config.yaml
num_hidden_layers: 14
hidden_size: 160
num_attention_heads: 5
num_key_value_heads: 1
head_dim: 32
intermediate_size: 640
vocab_size: 1024
hidden_act: "tanh_gelu"
norm: "layernorm"
norm_place: "pre"
norm_eps: 1e-05
positions: "learned"
qk_norm: false
attn_scale: 0.177
bias: "all"
tie_word_embeddings: true
parallel_block: true
extras: ["capped logits"]
init: "uniform"
init_std_qkv: 0.0627
init_std_o: 0.0
init_std_up: 0.0627
init_std_down: 0.0
optimizer: "soap_variant"
learning_rate: 0.00407
beta1: 0.95
beta2: 0.98
weight_decay: 0.11
lr_head: 0.0149
max_grad_norm: 1.0
warmup_steps: 200
schedule: "wsd"
decay_fraction: 0.676
decay_shape: "linear"
final_lr_fraction: 0.0
batch_tokens: 32768
max_seq_len: 1024
doc_mask: true
train_tokens: 152600000
max_steps: 4657
dataset: "wikipedia_en"
Each number is 128 + 24 x the weight over its row's rms, rounded and kept within 0 to 255. Layers, rows and columns count from 0. The size above them is the row's rms in percent of the matrix's.

# layer 7 MLP down (transposed), 640x160, rms 0.0945, rows 291-390, columns 32-63
size [116  91 118 109  94  97 104 100  98  90  90 106 108  97  96 105  92 102 106 113 101 100 112 101  85 103 115  96 103  92 111  90  93  96  99  98  93  95  93 106 102  91 103  99 102  91  96  99 107  99  96 104 103 111 101  89  99  95 108  92 119  94 102 101 100 102 109  87 110  89 104  97  90 102 117  91 101  91 108  97  91  91  96 101 103 107  91  90  89 112  90 110 100  92 103 107  98 109 102  97]
[[163 140  95 165 114 129 105 117 160 128 142 149 103 142 128 151 155 104 149 108 116 156 140 115 123  67 136 141 132 125 157 141]
 [ 98 123 104 110 184 148 128 105 148  99 139 111 124  85 139 120 152  94 108 129  84 135  90 173 106 138 161 148 133 135  80 137]
 [ 97 112 122  91 144 111 150 179 134  89 131 163 146 129 133 114 151 140 117  80  95 122 108  90 128 152 114 113 165  97 125 122]
 [126  97 138  93 146 140 154 102 128 132  97 155  98 157 134 106 107  85  59 132 164 120 122 166 142 129 172 157 109 138 120  91]
 [138  76 157 160 113 138 123 123 157 123 118 152 135 109 134 131 117 102 129 153 110 132 115 207 127 161 145 146 120 117 146 126]
 [146  80 168 122 115 125 113 126 116 149 107 143 175 144 131 155  96  94 110 141 134 141 124  67 118  76 104 136 159  88 149 122]
 [108 104 141 140 131 123 138 118 117 145 150  64  73 130 125 170 106 100 151  88 115 133 132 135 112 117 143 109 145  86 118 101]
 [137 119 119 173 127 101 141  87 115 169 133 132  96  81 108 111 109 156 135 136 131 115 169 171 157 172  88 125 119 136 129 145]
 [125 120  96 133  96 151 153 157 180 161 163 162 155 137 148 141 174 126 103 171 109 137 108 141 138 108 125 144 124 105 110 171]
 [192 133 120 140 156 162 116 145 106 146 160 125 118 143 135 155 139 131 139 128 160 150 154 140 139 112 115 148 110 144 134 181]
 [107 131 128 103 118 111 133 138 148 126 157 128 144  88  81 151  88 147 132 119  92 105 127 123 144 103 119 110 135 142 124 113]
 [138 118 117 123  84 162 135  98 137 106 175  99  77 159 148 132 114 142 115 109 109 149 155  89 154 153 151 156 105 116 130  93]
 [105 148 111 143 133  62 127 118 134 192 126 166 128 143 114 181 177 113  76 159 153 106  92 124 101 176 167 140 150 116 127 151]
 [118 159 136 109 137 157 118 131 134 137 143 155 148 145 128 131 114 140 136 149 146 143 117 127 121 113 144 126 139 105 102 105]
 [166 130 125 119 124 137 118 134 102 148 128 123 129 169 121 145 177 126 118 124 124 110 123 141 138 137 155 131 157 133 116 106]
 [124  68  98 138 120 126 107 180 138 142 166 136 144 114 104 134 173 143 133 104 158 138  98 145 116  56 116 111 133 110 137 112]
 [124 138 155  96 163 137 138  93 146 144 117  78  76 135 131 160 113 137 127 130 124 141 118 126 130 135 173 146 115 141 117 148]
 [129 143  95 147 112 124 119 100 141 116 143  74 119 117 155 104  99 151 108 115 127 126 176 128 132  94 132 131  86 121 129 105]
 [141 128 150 130 169 136 158 120 126 140 110 150 114 101  84 145 155 176 144  79 142 104 139 178 153 134 131 129 166 125 118 102]
 [118 149 119 108 162 132  94 152 164 115 152 125 133 104 137 133 134 124 123 131 111  99 145  93 155 203 154 119 132 102 131 119]
 [131 122 144 124 151  82 138 111 107 128 174  70 122 103 162 135 150 126 105  64 123 151 121 149 163 145 192 112 120 110 114  94]
 [134 113 113 162 127  77 149 150 117 155 147 132 163 134 128 118 155 117 113 151 112  99 175 126 118 152 141 157 102 166 110 127]
 [105 137 120 144 137 120 102 169 136 144 181 154  97 133 110 133 169 155 117 137 129 122 122 161 136 154 107 142 129 155 121 102]
 [150 156 112 113 142 124 143 134 133  97 210 111 129 158  84 117  85 123 121 141 127 123 153 156 117 156 112 116 124 110 118 110]
 [133  86 158 130 100 172 122  97 134 112  99  86 166 121 121 138 107 121 109 106  98 121 162 165 145 128 144 124 129 150 125 125]
 [ 75 120 161 121 125 158 100 142 109 140 130 146 119 115  94 118 100 158  99 157 152 119 129 134 158 133 129 147 137 125  89 151]
 [ 87  70 131 143 142 107 158 153 139 140 128 111 189  91 119 113 192  97 138 121 160 135 109 146 140 121 147 142 140 106  95 107]
 [103 143 117 118 106 118 164 119 147 116 121 127 110 134 150 143  90 117  99 107 147 139  91 101 110 153  95 140  99 123 182 123]
 [130  98  85 108  99 146 129 126 147 121 159 124 119 126  77 123 122 102 126 109 135 131 115 150 107  92 142  93 134 143 130 118]
 [117 141  90 129 141 145 113 100 111 136 158 146 148  88 149 151 131 145  96  92 167 113 129 133 123 163 153 116 129 152 138 127]
 [149 142 127 102 152  92 136 130 147 166 146 115 131  84 119 145 184 120 121 134 146 171 158 112 106 131 164 141 128  91  87 144]
 [106 107 122 136 165 114 143 145 147  95 162 126 113 118 114 111 128  88 163 151 187 105  92 127 102 150 132 128 154 108  86  98]
 [143 117 124  72 134  82 151 122  77 134 155  80 163 133 137 116 126 173 103 148 136 131 113  95 163 106 135 108 143 119 108 174]
 [140 142 137 109 128 121 131 119  97 124 146 136 151 140  98 127  99 106 142 123 137 122 101 132 155 104 156 136 133  64  98 133]
 [105 115 135 104 124 131 118 143 107 143 143  89 122 139 109 110 106 138 182 200 133  91 154 133 144 178 152 140 150 131 130 180]
 [103  70 131 164 158 127 109 125 164 128 117 160  90 157 176 148  88 114 107 115 126 139 116 128  94 116 140 107 151 175 138 128]
 [138  94  88 114 130 127 145 115  98 134 112 156 143 153 151 117 137 116  97 168 135 141 153 102 139 127  77 123  93 122 104 135]
 [123  92 118 115 122 176 160 120 109 146 122 127 112 122 175 117 202 109 134 124 120 117  97  94 123 135 132 139 162 148 116 117]
 [100 150 158 144  85 131 130 113  87 140 151 133 126 158 155 120 185 150 114 130 130 125 136 114 128 106 118 122 137 148 148 155]
 [ 95 132 156 116 156 134 143 111 127 142 126 113  90 131 138 150 120  65 100 121 149 112 149 128  87 155 136  91 141 129 115 142]
 [ 87  92 116 140 160  98 129 149 122 112 133 138  81  92 129 107 131 136 119 122 118 158 129 146 108 137 173 134 133 108 122 131]
 [ 91 116 127 113 127 168 132  82 118 158 117 139 148 123 135 145 148 144 138 104 162 125 146 164  84 151 124  87 130 139 148 111]
 [170 111 155 148 133 156 146 141  64 118 135 147 127 121 113  90 124 139 123 120  97 129 157 150 131 112 167 125 142 140 118 124]
 [119  97 163 123 159 124  90 148 134 157 144 113 142 137 126 163 131 111  93 150 157 168 154 136 145 118 137 129  87 104 112 195]
 [166 140 104 152 127 160 142 120 135 126 147  69  98  95  95  97 139 162 117 137 158 102 153 153  79 172 113 160 124 169 156 155]
 [138 153 145 100 111  98 189  64 131 133 142  85 161 108 137 119 143 125 101 136 138 134  94 136 126 132 145 103 100 128 163 151]
 [103  98 125  80 156 105  96 125 136 147  92  89  97 151 115 143 137 155  91 130 154 180 126 131 155 169 131 144 147 122 177 135]
 [128 102 131 151 109 137 131 141 130 142 118  95 109 108 108 114 162 165 162 114 165 121 131 121 117 130 107  93 176 117 139 127]
 [128 152 106 147 130 165 141 145 137  89 104 116 126 117 153  97 134 104 163 115 177 146 106 140 113 108 123 156 125 128 121 150]
 [120 126 109 146 163 107 131 107 136 148 154 123 122 106  85 172 116 121 154 124 130 154 177 129  98 141  93 157 141 111 141 112]
 [116 166 140 138  97 138 146 138 151 153 116 100  95 156 112 138 104  99 118 138 130 151 172 149 132 160 152 172 132 115 137 138]
 [157 108 113 119 175  87  99 144 142  91 165 118 132 125 142 122  89 113 101 126 137  86 156 111 136 145 148 118 130 137 144 139]
 [110 137  90 122 140 145 119  87 131 161  97 142 114 107  83 106 130 124 119 110 116 171 126 136 114 142 140 122 157  98 138 182]
 [159 139  91 140 110 120 117 152 140 133 154 136 117 152 119 163 113  92 135 113 108 129 124 103  99 132 162 108 138 100 138 148]
 [102 133 136 165 136 151 105 162 156 134 145 152 136 152 143 108 147 130 120 113  98  91 119 128 132 126 126 137 125  60 119 136]
 [ 98 113 141 124 127 121 148 125 117 140 124 154 130 121 130 113 178 156  95  65 108 148 130  76  85 142 119 151 103  82 111 119]
 [150 126 119 171 107 151 127 117 130 110 140 124 171 123 130 100 142  91 131 128 139 143 170 104 142 125 113 125 154 142 158 102]
 [109 117 160 146 143 155 161 178 164 131 113 156 141 108  95 116 141 121 115 149 140 142 162 184 130 144 157 136 126  86 126 163]
 [100 107 123 126 128 155 112 110  76 145 162 126 103 126 136 164 145 134 121  96 146 119 111 152 113 111  88 141 138 142 132 149]
 [117 112 132  93 125 160 164 122 112 104  96 158 145 118  96  81 130 165 144 119 149 118 166 164 105 116 128 130 121 152 129 120]
 [108 146 145  94 144 122 136 181 115 145 118 153 142 136 135 145 108 153 115 167 150 130 135  80 166 127 130 119 132 135 154 102]
 [151 140  91 114 120 115 119 100 151 133  51 123 141  77 116 159 116 148 151 144 172 123 136 134  91 128 131  86 156 115 110 105]
 [127 139 146 168 140  96 139 122 156 145 145 134 103 112 131  84 121 120 104 142 150 139 179 133 118  84  77 121 149 114 134 150]
 [128 118 154 154 143 143 104 119  92 143 174 111 136 112 156 152  91 106 145 132 113 130 160  93 110 113 139 133 118 115 100  88]
 [115 172 156 124 113 108 162 122 109 198 105 130 126 100 132 139 119 135 171 105  92 142 164 120 146 116 135 137 150 107 159 160]
 [128  92 134  49 131 115 136 105 137 103 134 159 127 146 127 156 143  91 130  94 145 130 116 140 128 102 141 116 116  70 130 112]
 [118 155  98 120 158 119 162 131 105 143 109 162  88 130 150 140 127 117 109 120 116 147 118 134 107 115 174 128  95 111 157 131]
 [145 115 125 171 173 143 103 146 121 122 135 124  93 105 141 167  79 132 156 134 144 120 119 124 118 104 146 105 148 128 101 118]
 [133 139 114 125 100 138 143 136  90 123 143 141 135 138  98 161 175  59 185 146 107 175 150 130 143 129 143 125 112 154 140 124]
 [116 103 139 110 168 152 132 179 104 120  94 129 161 104 129 134 173 119 143 102 120 138 136 128 119 105  90  98 109 134 110 140]
 [ 86 169 158 136 139 165 116 164 129 142 110 154  79 111  40 144 161 137 112 110 101  97  79 103 137 120 156 142 114 132 122 124]
 [121 146 128 122 170 100 108 133 136 119 121 153 123 145 156 153 182 135  75 143 151  84 140 167  98 133 161 160  99 124 157 137]
 [ 98 137 116 134  79 123 134 131 115  54 126 165  98 147 144 126 159 124 119 122 141 122 152  88 111  90 188 129 131 176 145 138]
 [ 58 101 112 135 125 147 117 114 137 144 142 116 142 107 110  90 160 113 153 146 135  68  84 140 108 160  94 106 164 141 113 165]
 [ 99 156 103 118 108 118 101  93 159 116  94 139 148 139 132 101 162 104 112 166 105 102  86 163 172 101 124 125 136 132 162 100]
 [163  91 130 127 149 131 120 128  82 162 158 112  90 137 113 146 145 117 126 141 144  85 103 170 127 124 146 130 128  96 109  52]
 [143 122 105 111 126 151 134  58 136 107  79 109 107 176 134 152  65 113 118 103  93 149 112 138 120 134 156 126  98 127 146  75]
 [131 119 127 141  76 124 133 177 142 153  96 152 111 138 146 100 115  62 145 121 123 109 129 114 170 103 127 134 142 138 120 109]
 [162 146 130 125 148  96  88 129 155 139 154 132 181 103 140 154 128 117 176 163 132 115 132 115 121 152 139 124 146 177 114 123]
 [ 91 140 144 146 160 159 118  57 126  97 139 150  98 121 175 148 151 125 145  95 137 156 145 115 141 115  91 124 130 124 125 159]
 [125 129 147 138 108 112 131 108 109 119 112 124 148 148 140 108 158 109 105  97 128 142 113 110 130 156 147 121 122 136  95 121]
 [177  99 132 109 141 117 111 157 148 145 161  94 167 114  93 126 114 181 158 156 169 101 182 113 147 126 102 134 144 123 115 110]
 [160 123 132 139 136  99 182 126 156 139  91 142 156 104 151  92 138 149 111  74 124 168 160 167 134 144 110 126 102 106 140 150]
 [137 163 113  89  94  98 172 102 119  79 146 157 187  83  97 106 150 120  94 152 156  91 123 112 139 171 134 107 164 124 147 116]
 [143 125 173 139 139 175 180 141 140 115 118 131 121 114 160 155 113  74  93  99 117 100 133 130 141 133 111 162 187 139 106 135]
 [154  88 148 117 130  79 158  96  89 129 149 110 104 132 120  84 132 137 119 128 126 113 119 140 120 173 136 191 114 149 104  69]
 [130 144 117 134 125  80 132  92 143 143  87 103 122 118 148 112 120 116 163 145 118 138 164 160 125 119 109 175 125 141  92 154]
 [133 123 114 114 112 125 172 129  89 146 136 145 139 133 135 136 121 138 100 112 161 153 155 180 154 160 159 174 132 141 126 159]
 [134 138 130 156 139 125 167 137 109  85 178 109  85 108  77 153  95 120 130 104 164 130 149 112 110 102 118 132 141 119 126 155]
 [ 99 107 104 164 142 106 118 148 154 166 105 123 118 145 142 161 125  81 131 110 113 144 112  92 127 149 156 139 144 139 121 120]
 [123 111  86 106 142 115 125 122 100  90 124 131 123 148 184 116 119 130 167 116 126 136 107  79 115 151  98 159 128 122 147 112]
 [122 111 147 143 162  88 102 111 160 125  91 116 100 161 155 118  62 133 154 114 108 101 127 132 157 123 142 171 120  99 107 115]
 [170 111 138 154 115 112 122 120  94  85 111 123 151 128 166 119 121  76 118 145 111  85 157 101 128 122 153 108 140 146 171  86]
 [132 166 137 168 142 140 174 168 123 147  92 116 102 157 115 166 136 116  95 179 154 135 110 109 106 123 155 115 157  83 152 146]
 [164 104 106 145 139  86 127 106 154 113 136 116 193 129 101  90 112 134 134 139 117 124 145 136 133 127 108 122 147 164  82 112]
 [ 47 105 140 104 144 104 121 123 148 106 154 117 136  96  90 173  94 133  90 126 105 129  99 128 139 101  95 141 103 148 112 129]
 [137  98 153  98 124 134  89 136 154 112 131 116 136 152  83 139  89 137 153 153 118 154 155 144 157 130 101 133 105 172 151 108]
 [133 166 128 108 129 126 124 138 134 148 144  91 148 165 150  93  83 145  77 108 180 141 125 187 122 129 129 106 127 150 186 151]
 [124 139 165 129 109 137 182  88 143 105 117 108 113 127 146 136 130 106 138  81 144 121 128  95 128 129 140  89 121  92 139 121]
 [121 139 110 139 130 108 129 105  87 134 148 122 119 125 156 130 139  99 139 160  92 131 122 112 146 106 125 117 135 139 140 170]]
# layer 7 MLP up, 640x160, rms 0.0995, rows 292-391, columns 32-63
size [ 98 107 114 104 105  97  98  98  87 106 104 113  97 100 113 106 105 107  96 109  99 109  99  96 109  93 103  96  95 106 101 101 100 108 103  97  98  92  99  83  87  93 100 105  92  92  97  94 101  89 105 103 110  95  97 111 101 113  88 107 101 119  95  97  98 115  96 102 102 102  98  97  99  99  99  98 101  97 113  87  96 100  91 107 108  99  94  93 113  90  96  92 100 102 103  88 101 104  94  99]
[[158  96 143 134 117 139 139 148 101  89 159 163 111 182 124 108  65 141 123 144 105  95 147 131 123 149 115 137 167 112 134 157]
 [144 120 125 139 103 153 152 149 117 167 133 105 165 144 122  85  97 150 122 186 116  89 154 143 110 127 121 159 109 130 110 150]
 [ 77 137 130  80 115 139 109  93 151 117 109 152 137 152 114 103 119 112 135 124 100 117 162 102 123 100 144  87 122 100  64 104]
 [143 107 124 128 100 108 124 163 159  78 105 136  95 153  98 131  97  82 161 127 133 131 124 172 128 186  89 121  94 106 145 121]
 [133 102 168 116 149 117  98 120 109  84 136 147 155 155 100 121 145  97 117  99  87 111 100 138 126 110 145 137  91 146 142 131]
 [184 128 149 168 144 124 108 137 169 143 145  89 100 139 144 105 122 122 140 117  88  95 146 160 107 145 137 149  74 164 127 141]
 [106 130 127 135  73  97 151 113 168 108 139 151 145  89 113 127 158 132 145 126  85  96 105 122 110 165 116 153 111 148 147 131]
 [138 131 158 103 105 126 110 151 107 122 134 127 136 150 122 121  91 146 150 116 139 141 130 110 149 145  96  96 133  93  72 117]
 [108  96 113 116 119 129 180 108 111 119 120 138 118 147 159 100 109 134 152  96 128 138  83  99 126 143 146 120 157  94 154  75]
 [120 135 141 129 107  97 167 154 114 104 149 147 134 133 151 119 134 107 117 139 153  83 122 163 167 112  97 144 133 142 139  99]
 [129 116 122 118 141  89  95 150 118 110 155 158 122 110 116 117 130  92 105 125 164 174  92  97  85  94  96 112 104 135  93 113]
 [182 118 174 136  98 155  99 104 105 103 113 149 144 126  91 155 147  98 167 132 145 130 128 118 142 112 108 133 110 138 137 108]
 [177 104 174 165  94 117 117 143 138 114 146 122 132 134 101 173 144 106 147 112 135  71 108 151 116 114 105 131 120 122 113 109]
 [176 129 122  83 129 114 114 100 147 129 137 114 133 120 128 152  86 134 132 128 117 132 134 155 168 175 112 157  98 129  77  96]
 [144 106 116 115 109 124 118 125 155 174 109 117 131 160 124 140 122 102 157 115 162 106  76 148 163 125 106 116  92 147 143  72]
 [129 122 106 116 133  94  96 140  92 116 109 155  98 135 113 112 132 108 122 146 126 153  73  92 147 113 118 113  97 143  86 102]
 [128 108 151 143 152  81  93 119 150 147  54 116 113 132 138 154 145 146 122 114 114 130 138 123 116 102 140 143 119 140  95 111]
 [128 125 134 120 148 135 130 156 127 140 125  94 111 127 159 118 140 137 101 123 123 100  97 150 111 154  73 125  96 117 100 128]
 [152  84 135 146 107 148 127 116  94 118 162 137 152 125 120 126 120 145 139 141  93 164 131  98 125  68  88 102  86 106 163  96]
 [156 155 130 163 121 151  68 156 120 117 113 159 132 150 103 161 177 115 143 210 108  89 144 126 105 102 163 159 120 145 122 113]
 [109  95 144 130 130 154 105 124 171 128 107 196 140 139 163 153 105 128 161 153 129 105 118 166 114 144 106 154 144 114 134  86]
 [128 154 170 156 139 167 144 147 129 122 114 117 166 149 159 132 118  91 164 132 145 166 172 135 151 119 135 156 159 154  98 124]
 [102 148 108 109 155  98 170 155 120 168 114 127  98  84 106 105 153 138 174 131 119 115 115 113 163 152  80  99 145 111 129 116]
 [145 132 132 129 118 136 124 174 164 147 158 135  79 138 173 113 149 140 133 112 131 174 141 136 151 122 162 131  89 127 125  89]
 [118 132 140 158 121 114 116 139 165 149 110 141  97 126  89 115 119 153 143 147 162  83  96 148 127 120 136 121  81 120 151  80]
 [101 114 123 119 123 130 166 140 155 136 116 139 118 135  86 145 113 103 147 155 121 152  87 142 117 104 133 102 112 122 125  91]
 [144 106 128 149 109 127 100  94 142 144 118 115 102  77 109 129 104  99 151 105 133 129 105 133 138 156 155 116 128 115 116 147]
 [123  92 100 116 121 177 140 185 115 138 120 138 147 100  84 132 139  93 130 156 111 138 130 145 119  96 127 144 101 154 104 164]
 [120 111 125 125  80 144 147 116 131 139 109 161 141 146  96 128  91 117 125 109 110 164  67 106 121 108 136 143  73 122 107 108]
 [137 127 153 106 132 147 109 138 159  90 172 123 148 149 162  97 103 101 175 104 157 140  66 103 135 148 115 148 161 107 127 127]
 [134 175 160 103  94 122 141 144 116 106  88  83 148 127 148 137 135 147 124 138 102 142 133 119 166 150  97 122  95 132 157 166]
 [121 124 133 146 133 127  98  92  92 118  86 191 184 130  91 121 130 112 116 126 122  92  83 113 151 150 120 123 130 129 114 110]
 [121 124  92 176 149 147 113 153  89  97 119 139 112 124 114 152 113 143 155 161 125 137 119 132 129 143 126 135 132 121  99 101]
 [ 87 173 174 126 147 146 104  93 136 121 159 152 141 121 124 118 121 100 106 182 132  93 134 133 122 164 141 111 121  91 143 149]
 [155 131 148 103  79 116  89 162 111 100 115  87 133  99  79 147 147 127 104 116 125 148 132  76 139 157 107 137 145 162  87 144]
 [106 138 122 128 133 153 105 136 102  98 116 120 176 149 132 120 137 138 115 145 129 129 150 134  95 139 151 105 121 141 152 107]
 [130 127 156 119 122 113  80 142 170 103 138 108 113 128 104 121 133  91 116 117 130 141 107 127  96 112 108 155 121 104 132 116]
 [112  94  92 140 159 130 128 106 116 151  98 151 164  87 130 102  79 115 142 116 121 130 140 137 163 164 134 119 117  67 134 105]
 [105 154 106 136 113  98 114 102 146 122 125  96 121 127 171 112 105 136 133 145  88 133 118 102 127 151 139 138 119 114 113 152]
 [132 129  93 149 127 131 163 136 152 106 124 115  76 135 136 159 128 101 118 142 127 150  91 129 136 125 120 110  85 108 150  70]
 [ 92 126 141  82 111 155 120 146 126 120 113 136 152 103 118 105 112  84 126  82 123 119 167 123  90 141 125 100 145 132 106 110]
 [130  94 121 138 117 143 115 118 144 135 133 120 124 186 122 135 128 110 123 158 127 116 119 153  93 141 132 121 146 152 137  83]
 [111 112  96 117 142 101  87 142 162 128 102 105 144 101 125 140 156  86 127 131 148 117 110 159 107 149 151 155 117 132 137  75]
 [178  87 121 113 126 156  90 133 134 125 128 130 135 122 136 117 112 129 149 102 170 145 144 152 125 160 117 115  96 143 142 139]
 [112 109 128 179 157  98  98 151  75 135 108 109 140 136 115 143 152 133 165 170 123 140 134 126 168 125  96 130 147 127 148 136]
 [167  98 138  92 111 107  98 162 109  98 134 149 128 130 163 112 146 146 121 131 132 141 116 151 142 159 132 171 119 152 124 163]
 [145 134 107 129 136 113 100 158 127 128 127 134 118 134 139 110 157 115  99 135 141 122 119 141 129 116  89 143  69 111 129 126]
 [167 103 128  91  91  90  82 116  74 117 103 129  84 156 129  80 139 130  83 188 127 122 116 142 127 107  91 141 112 122 116 122]
 [120 104 110 132 139 115 111 155  98 110 132 142 138 100 153 107 172 126 180  90  91 142 170 135  98  85 153 121 141 161 104  77]
 [137 156 156 149 183 179 105 142 104 132 124  82 110  89 159  99 150 183 151  93 105 131 148 151 112 131 121 121 103 142 112  90]
 [121 123 120 100 111 147 102 107  93 122 121  94 112 126 139 149 132 119 132 152 133 124 160 150 120 118  76 141 104 113  83 118]
 [137 160 174 140 106 101 164 104 120 132 160 113 120  84 107 178 119 141 100 120 121  89 130 113  87 122  79 153 110 100 159 152]
 [128 138 123 139 134  96  97 131 117 122 107 120 105 100 128  92 130 145 163 125 157 117 135 110  79  88 165 106 106 163 134 149]
 [146 147  88 132 126 111 142 121 155 162 148 128  94 143 127 109 163 124 138 124  78 124 155 122 143 149 109 149 155  73 136 142]
 [104 104 115 128 140 108 146 150 141 121  96 135 122 187 141 116 151 141 135 118 122 127 146 123 126 129 135 104  97 184 123 123]
 [ 76 131 127 137 109 123 149 100 109  84 138 144 122 104 123 135 142 125 170 153 109 131 157 148 153 130 135 117 119  61 147 157]
 [113 105 129 149 142 110  77 114 105 104 125 109 132 136  87 162 122  96 124 112 116 110 119 161  78 132 112 147 127 127 148 152]
 [117 145 128 116 117 135  71  95 149 135 130 136 168 167 149 140 105 104 101  81  78  87 104 107 108 133 136 111 116 151 124 147]
 [127 100 154 159 153 130 127 172 144 119 145 155  72 117 122  96 165 108 113 115 111 128 117 125 119 145 139  88 114 128 151 136]
 [122 123 149 119 105  89 100  82  87 132 165  51  79 150 150  88 139 100 155 132 154  95 130 107 137 106  89 129 122 109 162 114]
 [ 91 122 141 136 117 122  94 165 132 140 120  96 105 157 158 134 111 145  74  99 136 137 104  96 154 100 139 128 117 155 171 130]
 [117 137 129 130 148 107 115  84 127 149 112 121  96 156  85 120  88 110 111 119  89 139 132 138 110 128 127 172 154 109 129 112]
 [126 125 103 115 163 125 131 120 108  99  97 126 158 133  75 120 103 144 151 131 118 117 130 158 112 110 162 118 118 142  84 137]
 [146  89 127 122 152 119  77 116 116 152 154  93 123 110 132 113 151 129 105 110 129  91 135 129 153 125 113 174 121 123 136 133]
 [133 149 102 138 124 154 113 138 105 212 164 131 103 120 137 138  78 129 121  95 118 131 178 139 152 136 119  89 115 148 126  91]
 [148 131 135  71 110 119 132 143 141 156 137 146  79 106 139 125 159 109 177 154 132 116 152 128 121 123 133 175  94  97 129 121]
 [125 128 143 103 110 146 167 117 117 119 122 104 106 120 127  91 131 102 120  94  99 118 104 122 143 113 100 150 129 103 139 113]
 [ 81  94 122 172 119 167 133 154 127 129 169 145 131 161 116 138 164  86 112 132  89 137 185 112 137 107 143 133 113 113 159 115]
 [106 127 129  57 130 115 114  88 139 133  86 149 115 137  86 117 119 117 111 129 111  90 126  75 121 143 125 141 137 109 138 116]
 [ 93 110 151 103 105  99 128 144 106 146 153 113 110 135  79  84  98 136 114 151  93 111 148 136 105 157  82 163 125 143 137 126]
 [124 167 161 158  94 133 135 167 129 107 170 111 165 140  91 114 140 160 126 106 121 110 112 109 192  88  75 118 112 140 117 143]
 [102 164 141 108 114 134 109 113 125 123 120 144 104 115 127 146 116 127 117 148 121 138 128  78 126 119 106 132 149  87 142  96]
 [125  90 158 118 116 125 116 138 141 107  88 151 114  70 145  91 133 108 128 112 117 115  86 150  89 102 112 128 126 123 130 122]
 [118  83 147  86 157 152  98 137 194 131  57  99 134  85 132 113  94  93  93 144 136 107 164 146 126 112  90 152 113 151 120 127]
 [ 96  97 129  92 136 137 150 143 143 106 133  87 104  85 146 143 109  74 112  98 115 144 127 118  83 127 128 168  90 140 137 122]
 [147 167 103 166 110  82 126 169 131 158 124 104 136 142  69 153 176 108 168 170 150 114 138 129 125 133  84 131 132 143 131 150]
 [111 121 111 133 115 131 153 110 141  94 110 117  83 146 184 142 127 181 131 111 119 145 135 140 151 117 113 151 122 118 117 119]
 [133 124 107 136 143 173 131 122 131 147 172 111 103 163 113 136 171 109 134 150 179 141 178 104 104 111 144 167 129 100 131 115]
 [132  89 163 103 119 119 108  95 125 133 102 101 122 118 104  79 145 122 111 142 105 135 138  98 109 167 173 127  94 122 104 123]
 [104 130 125  87  92 134 109 113 129 128 117 102 145 113 108 120 125 158 156 151 170 123 129 148 167 149 132 111  64 116 163 120]
 [ 76 116 118 141 123 105 149 117 129  93  77  98  93 160 137 131 128  86 111 120 152 126 122 106 145 144 114 107 121 134 106 138]
 [149 176 166 118 135 146 137 138  99 182 138  86 161 148 105 106 111 123  91  97 104 122 131 131 143 159 162 108 133 132  79  91]
 [145 100 126 109 164  92 120 101 151 145 174 119 149  73 135  90 151 151 143 141  89 126 126 118 125  91 112 169 119 118 143  88]
 [126  92 187  86 100 134 149 172 101 113 147 104 131  96 100 124 151 131  73 101 126 103 145 150 100 121 108 125 132  84 168 114]
 [129 130  86 160 125  81 119 103  82 124 145 158 109  94 134 104 128 128 111 149 106 132  96 150  99 124 151 150 116  95 144  97]
 [152 129 150 150 166 151 161 100 116 107 144  82 139 129 157 107 138 142 127  64 119 129 128 114 119 163 121  59 145 148 100 144]
 [117 133 115  96 115  89  95 151 137  89 129 104 149  79 142 123 164  90 153 142 115  82 138 141  57  75 139 106 105 108 125 119]
 [107 116 145 121 132  93 117 130 109 138  99 193 142 161 170 137 125 124 153 100 104 128  83 166 156 128 155 145 124 123 109 150]
 [106 103 119 170 140 119 139 126 135 107 130 110 113 118  90  92 125 113 154 130 140 141 118 138 118 156 190  91 172 141 110 118]
 [133 140 114 115 108 110 100 175 146 128 106 101 131 124  93 151 164 120  86 145  98 132 149 148  98  98 157  85 116 134 131 143]
 [144 105  79 153 106  87 168 128 197 147 126 154 128 132 157 146  81 153 140 124 107  88 110 160 105 133 123 115 113 134 143 123]
 [109 135 102  75 184 153 118 119 120 121 137 151  79 157 115 151 132 134 138 119 139 139 104 132 140 138 129 139 110 129 146 122]
 [154 109 100  94 132 140 107  98 109 106 132 121 140 130 129  77 153 129 161 106  58 135 137 124 148 117 131 132 137 129 125  86]
 [117 137 110 130 100 164 146 127 146 113 126 126 167 126  94 115 158 135 139 138 123 102 124 136 113 148 146 100 130 175 159 112]
 [133 109 130 158 136  99 124 117 132 114 122  84 120  85 135 122 148 145 121 123  93 116  97 110 151 141 108 118  99 126 111 144]
 [125  84 132 112 102 141 149 113 132  89 160 144 119 138 107 156 145 127 120 131 112 114 113 102 126 147 172 115 120 117 131 128]
 [138 125 168  99 115 122 121  69 104 157 152 123  91 109 134 114 137 111  91 114 107 124 111 116 150 126 101 103 132 131 130 141]
 [102 121 135 163 124  88 108 134 138 163  97  97  85 163 192 147 118 116 142 160 167 121 144  94 144 118 122 159  76 124 116 103]
 [114 112 123 112 158 107 147 163 104  90 145 139 147 142 149 118 148 102 124 121 100  93 129 128 124 122 144 138 124 150 119 101]
 [122 119 124  99 111  94 114 107 135 128 142 126 115 131 125 138 114 181 117 129 145 128 119 107 112 142 125 138 178 120 190 102]]